Weights of a small GPT-style language model, trained from scratch on English Wikipedia.
Architecture: LayerNorm before each block, rotary positions, no biases in attention or MLP, untied embeddings.
Each number is 128 + 32 x the weight over the matrix's rms, rounded and kept within 0 to 255. Layers, rows and columns count from 0. Numbers have three digits each.

# layer 7 attention query, 128x128, rms 0.0732, rows 31-63,95-127, columns 64-127
083161151170150152165075133088107099141147112107123117088132124155115098115131143114110177136092088160191236114116161135126149111103113119053096154124183158106093078171161173135150139185150086
128092111159126137143067142090146151083111122144104125135152129152130109138105118085152106149100113125102116105086146148166129120121133130117102165130150130098110111112156134130119145172079159
126111130146150145141106109148147085154109154124155169116137118123098158129172178132106109117144132099114121120148138110145126123143101126156143103122115147148135118135128124093132135114135089
086120104165142143113142103161146164099113143163114134145129107109100102178117148117130099100116108148032125122139143131103096101098131129104103098115104139109128143120110119147163115123106154
128164140100150133092139115089122136169145083156115094104137114161165099120090131124126097158119133145095127119138120094114157150143108148123192182189147157119143102147155159158107137114127114
139138227113117127089180131093107127139123135129141086133138101146152103144140116124136151155106152103110103152189158171132164162134153177129142102158120132154139120140110169166083155144120147
118115129119162139079127128196113160173115107137144130096174149093133162157153140085142164115111126145099097111135202182156141118161142100157163122092107084125114103123161133127115130106128090
094112078154114154171085133140106133065137137142119161108141083118133174140081105189140087112149101120122150131117132085118114114128101074117114113103152104124110147109129120098150134114129160
091092139154166114050120135135085156147096154168155109141080130158070150114098167129122115155103127138101091106206121122098120128125128098076123103117149133139169153157146117146183071135144130
109109115119113169161145114142167147110131105069159157109133120131082109165121118101118147103102144158112117144127128135091115128097108111132151140128114122143144129124119154114126084145126127
111085139134165153079151119134100169142153137125057086105077122138153133103113172104156082166126154123102079129187101159101162115142170151090121131119140129159119175123136114193135121168168158
141129178129145083072153102141095217131121141182115083071124112160122110086093103137124114141128128174131113156108137107117125126157167125099098120145165116191161144151128140138132158132166087
134080119134167153151184148179102083108149131160092121136082129178036092081124168096108087103026093091081121119131124129149075182143175139118138127100143109123109167129121117178150166134107170
159106084121169100108112121096108175124091158147145106139161156127150146148154131104090149116107149150141101085168106149126132148151102203183118123123124183128107122146167098134128107163145110
149180117126102189097154146084139144081124105077229185112110075100155079205062087125159146115131163147087152144178138115121113093070086087122099087132173115172138084155101145131172085116059147
125134099093108128187088119136194120170192112109183156164168124129126100180116106106133153150150099095140138151133117137167124099127089098113149135131120143129107191142108147091061095111117121
103146080126127116137123069217100199156152216149108102100144149146037120114203148136113102101137127130119098136094193171101137120128126181152148160086052094131120162097147081099154097108140107
131145161137115135141108128144136197113112124080144196125151054165115119168048140153163092072134137125037084172096153163101103070116092114090050122099164095141092121176091156099183113141141162
143194161084144114160120123128136096225157199148136108221146111103123174132147115114137082107146103164140205141125123098140120139130105122172148185103137063106110162084141145094084144080127126
140105145157089110066119120053119077124123110120135076109125100159104137107107131162114150104103151139177118089127075153120127158124151154116092148094176165146159155194109123140134131135122167
114120126122140166136206100163086123155089137111161204156135116118135120158144107093163107112122177144130075133167110101098098131157133162110105124138107093136099144082130144108106127132039169
095178149125117186057170134096126126180165079101086162171047158094163119089117128119100084131140135122129181124202107134128106124138096103114165136121195091157145111112080096119137130096078149
123134092154167120138121074117127115059103130116162121108140098144142141134092189111165124071136109131139128110085183170129118143068079142133079152084100151094129155124127088098131129129138169
094099146178127142101172159111100156102069125165174137088128091123152126084095182103122158099170136071138104113124077120134089117156124127121121122139158121107141110143161090151131096116151135
130137152098111221091147176075186135105173093070133137095156099125166199107126111171190134096149157123176085141142126125108113150108156119106132151151129133127115070116138145103140110092076175
114075141125158151154125071106141143094151141104122129144144124162164162157085148155153103115111111137135132143097121096137140117112121105160100177107118119093069161129125189117088165138105117
149041130115167116091094165127136073094119135122122077145116107126092088135104078113106138124102151145130149107164084101091134179146130135135099144105164132115156105170097151113075129077120142
070175117122119108164142104166140151137108132122190146139112156142087113178135131082127105122144142088079175124144134137170111127093120101165160149145099075112117113088156138110139147129121091
127149137144126152181102130099149112107104148140122139147137130154199136138119128163143077100147091196161092173131130106114105128133106120142138115157089117092092172140107112091153126111148135
108112173123166115186109120094189064146135132088143141138129143105162149120136083113142158134141061165169153163115152164094132161126110070114102150108135136110121123093162102146071101134078146
148107112132112155113130141083144091134201106118083104160158182128192133133102058108118119146131103154140155151114131092160118148214159084127134139117178111163163138129107181081088135088089165
084156083113109153146129125094138133148126084105183165087167180173163196094172133170082175130112159110181098152091156118148074184105136115052094130142133142082141168107124106159106140135110191
107073108157152130130161135123135140080149120166179168073153082153131137108118133147135111120106129131113124133105142119126060084127134134095078105145118162102170121173156150157091102149135133
054146134147072146150129114058109110149136096102089192190140102187078114143143132209143085080140125188057106135072175079078126105126088169174118132183108115189159157181098145142109106082172135
049107122131151164152093167162128189158120110164132163132124144146134149131167103125086171112174185107148154119128126097116105144121086107112106071122132183141093183093134093124137148099170139
132082131143162137119101129160091116096162187146069118117061110165123148105131148148107095096137017151189083148173168137159089134113168099138150137110177221082128176085134126050097093148126173
070109139130172191062063120131156124144133140114114134103063124172093136158113128140112154069140072165126107148151161135103134122109115081090119123060177158149087168150139156111181057123101178
181178149084133123103184137121122115166105039125137077151162117092146131151042110155134147147094192085097199110098142166078155094159055133178154112108111049169114089131112073214111150136136055
195155147146071119088125088067134073153107126125178087126123148073159067094096149117096142193119079177117115105134110125171145105137154125099106144132146139154169074162149171172142113093087076
128205123098150166148087136145128109165097088113136193148158188121143146151149133145152210091116158087094201204097075113108141136102041086146135108096139048111074095112066149135181137114090048
073138099175163174090051174134148173102157132125088176088142128131122164138171112145138117109136059126152085151132139091119089117095163071046109106093168156092114160113118123101131137124100232
152124165198181143126137090091127177107102107116172084068136063152096082135091156154077191152109079143070044093177131164158152122158157091084061051126152148172122138196131141168088060166163142
135112145123114109151177119125145142133131080116181145135135086142105109119113095105102231138126117149120116158100169149137117117083159153145105129156146131197091116153140145128134107111144161
137158179161146163079126081080069148063140109132110119101105127092118148160081136157107158122158132170079179125160099190109152113109145135107136107104136125157115139154125118185112091148104150
099134131147098025136146071145122105171161099135128047116114090210127107101135173137109134110111109130112049138142224070115106094130140115116121160110150161185150135152098080124108122183178139
105079213157120139138172151114122097124100093180072178184144111092148124137140127107085098172091177064090094081160076145158139154139182145113130090166061152144120136139102105102131177215081152
125066182098149095178152115140110161128176221179059112141135113150067132118128128106091115107140104144152103146116152164098081196128170118192108231062129150143171187154123055128028120128202143
089164147154159150043151149022128151117099066121208078097122094092127147228036111135124202142105137145094100114180088126150154025139168040090084019110201124233118062221131150097214062121103152
134149104137095151163129144120138098131106110113129160162163108107150111140147088091144159161136069123110111132136144192146109118122118100123116125148159146105097127159108152073076113086094163
057158183083147110155148124187133091125135164199122167172135121148037110088137129088138081047113194159141102157111125096030122153142116178114244125104112100121183157129139139124005121103168147
164134084167068120150158133115122137161128064144134056108143038150160072143034081208156168095124128093086127134071156147116153007151094130110158084204139144203078039128075164103114076079126121
150187094113094178164139130179099072180100083208094125155141138066133125178156171159183094091099145171169144125091096128149142152190126128125164072196093122076117111082152127151133115057126147
113103102109137104137125109166110156107112138132075121100066160145109120146138167141149135096156118140129141110098065149203147097151150141109129120117188105149124093148154141138136099149177145
105076153134079130134172140140097175128118129099106137092157114146148155110124179113100127102101236106095089125114140132025098157177169160151151124124095066123115067126103103135185171189074155
089125163143206142070174147146161129174146101144142134086176127159177174087071143093112178076091130157151117159127200159167036130139073142105063070126148116175179101157092161096098078134116075
119128110138123117186204126152156118076112114184135146207172109127157088181146120120160081126137096095098163162066116103153163094111123135167195080199128105092169166135126123113092169105165104
179105139139105135118157153148166140135164137115149095075137064115158204126101091137143157121117146083094117125178120065134065084111105122112125126117155166080111028142110110152131125058205095
169117100095156153069095111116102102113148120162071106124129210117170178145140136113152117069119158135085138080152164083205118135182123152137135152085151101106111108126138079128111147129110138
112096105150146121124132181173129085138148127088112124129125219075174139159104178077157100137100165161150222115162088143195170113160185083142121110130100164111099126125122139118118208112021123
093081128115160127118115106203110166052147160154094180134124103136169124158119101072115109116123148124127115071147115122086130114204134101121103076110210139185132129161113138130087102120136116
098112146144113113255116130169128123107130107168146165245133056156173135092148072166076141171131091109115182143114152139193174128116163162188153095164110075150103135070085123102063091166126050
053190093132123092088125104164147080123131130140102117163124125077129093197182166149126088107176125140071167128134153083152148131151168131178176123199113107126120184093073171102147155111124178
117121099152156135165150125095152082105103125130121178152143192067103153131146070093168152176112130134129138137136109227164167130115151167196128122142132200132115131121160132093106108123150144
139120095112080093150117083155078109134147176165103131196094157061107052159187144102115106159098103171141130109113129109121137151182148117153110200150106112143124101123110204103094103159124142
065153063113181134078048114165156154138137096148166153116156211105164155124161099144125185186105186171157142126104114092117140138104066064057128125151129113120114133136134183156141157110114100
107094150105086151131137173125110112089170106103092117124086122129136141136147139086168110151099186097137126059140205101070129117174103166118123150112150137107035060121100172102116126123113076
# layer 7 attention key, 64x128, rms 0.0684, rows 31-63, columns 64-127
148142158069151131161156130169183149089051136077112206123099192138101182124140176136097114087157164187165094159119105163125131116061112129119140110160127085114114115114151105101153071186129117
142064134140133115144124076136139087113141128112080131100079137121144120069118155184087092141136100106141064153150163107120095158143121147135168153092163152156081145133151120161136069130162165
132143148104151158085161092136137107152156133095105121127140081125079073114136143093158130148109149155129104141113104129111133087108152137123094111113153132150166122116177162165110113192104176
124090131170148113110186083129104096118105135151105172113112055162078105067096110101092127164114114108134059105186132173110118123147163161122138130077165150132100106160152123134150111157152148
127118067124087139154076162143173098108140111141130110109147147114203145147121115165110135106143159102145118148094140161178114113146107113136143099123109122096109135142091158085133110092092105
130169122125108147107101120108160131093169107089120128144125091109179161155117116130192109080126169137147142129108079118138112134138115148114123142170118116094068126155086158093146114148088158
094116117096131108136111133130141134103125116142110125117087144130134159124143177169082132122108122093159118137106125157150152122127144133092141170171142152108169123080165115119086173102158094
129125129128127067127177128112088126123147159106121125111136098145120131096132187104121090154085115105139127137167162136082126121129127161110071150093146128119120088089132135119112121141149114
141105097100111149151130100142146064130170142092123172121065126176096155124102090114165109054174090151185123140062153165121107078153152158155085233044130103085105092114100146071108074113181121
171085137186125121097147047137129173121147146115148104129146125159142084127095075144111196188166073133126109147130108131118102099174168062058077088129125115170081063200117126116183087103132141
174141120087133142060137150151185108212181150130106184111180156104098124168121104117162143099127056129160120088176168142124201030135214127137124093132135116100103134122143107159067083136091154
207119080091106133132114091144118038104155128084121117097083108067122149105092142134084101099150130134159083089144054178144117175159122223174167120108181170110093069094194144174120061155146113
100164090121163118114116104143127108171071117147085154161105180137102113057164115206080054082086101068210163135113133081075114107089088127169131189130104133088137208127167132153084151063207093
149111169074089102132142092139132071164138115155136128053162114099115132093193092124101133135160152116160130137174150162148184091143089130137174089104177191158158129139161121159117094169068129
105089113166084127102131120081105202080129059158153116112106052180170044186062147146116121146143103119128140132186119164087149085199073101134069114126147174153104115186113142077135112144140120
105128093177075134119158138097123167093140146133161113111102069132125097160057125110135160140150136088130058135092098135104083089151086118089091129113115163226168105183084178094144118093122137
138126136094162110119103151151127157136212141105145206088147135174149162062146122069138138118125124150138183079104156121098104111062034139112193073148135111123125088112144104195122130090129085
144127153151111089145168123159099147127154112116123131131084090122111131114103143157082056134128118111084113153105154172094118120110113140048130107117099095151101150130114133172107136144142117
168146095142097141098140154116120104133144157160144109169145129149145079187123083113152130127147107097134143153096116106093124133151113083096202105180110083171105135146052182106141107097135110
145137143174147127058123040116134074050148193125197141132139032158072108171117127134164153085164132096157081137141133203103135069138155127226099142091137132117132096180122146081179097196128111
162107116202121084071114136161109178155046097127168120059145150112123117172093097189181086104134171089077141140144131111116169091110154136128139163056077108131104172095071180070152150118173173
173139107116124105072171162148119092106105096067171099134124142153156103105080094139077118075112136106136121110182103129068188122100104159164124123115190126127169105142070091137095149159050137
158121091062138115200114159152068117162123158131105182130138146177139114145148136110068115076162150133182102136092199042130080136109089095115125084143085088158134174097118162152118133143130125
134113158057127100168132140120112109178173094081129096103124174092135090089183110151103153161149179142149158127071094163112171183132129124193105144096138140146161111106137144166074153136113115
088160159130106131104108175078121137094114125073165120098143145098156103136123178131133132132150096123087125119100138113174140185128155136095126122117131157119112127144107151098139125145125165
149115097154108153148077146154095143187212164141124133147120132150187110189088082160052150130162122123096083065112147088117142117117123166142112141176170156149117136123055113071138125084085085
170102163066095136057126152097136089147145163106108110070139121145107102137133116133132174058185154106119134124131170149142175112095101103148121156087122170095154125164113160123147122128149098
101096136047167162129146152102153132131067159124100110140137149163117063136078121125123131192086153071110133158174151086131087150160134084095135147101157060179131158167135160150160099096158096
136122069105139163160100165132087159136130100126138134123120104111116121173164132094097126093152128130125085167067124108098071120159132107093139180143120125118084169111126129099145143100174161
089157071200124208134125141123122114131089138104094095134103129141101128151095149099161107175141134165097113133144091099167143118115084092103157130193180172191125149078122134102136097124097111
129163069193080164112127131110142118150103141147140122114041089118058084163087102128143139106125104117104098138088120132104090136136146190119139185101173183142127190144136167129161114139120152
133129159156051154166127101050094155094076157145153080179163044125114171150023156139112201121154162103211111181102113153150147145165105165212129128175146104128146165115134103124131163112079074
117132149062156088125128119135161105121137123085057125128091144131155101120142097108135117112141124178167162057065115182150122204163108139178164104098153133149112098092129185140134134154122156
# layer 7 attention value, 64x128, rms 0.0621, rows 0, columns 64-127
147125138158118141184156155101119202181133097152105065133147182049075110125092139105167123135142085134096189132123161140133168124122091138176168113152146117113096171107123112117169116169143112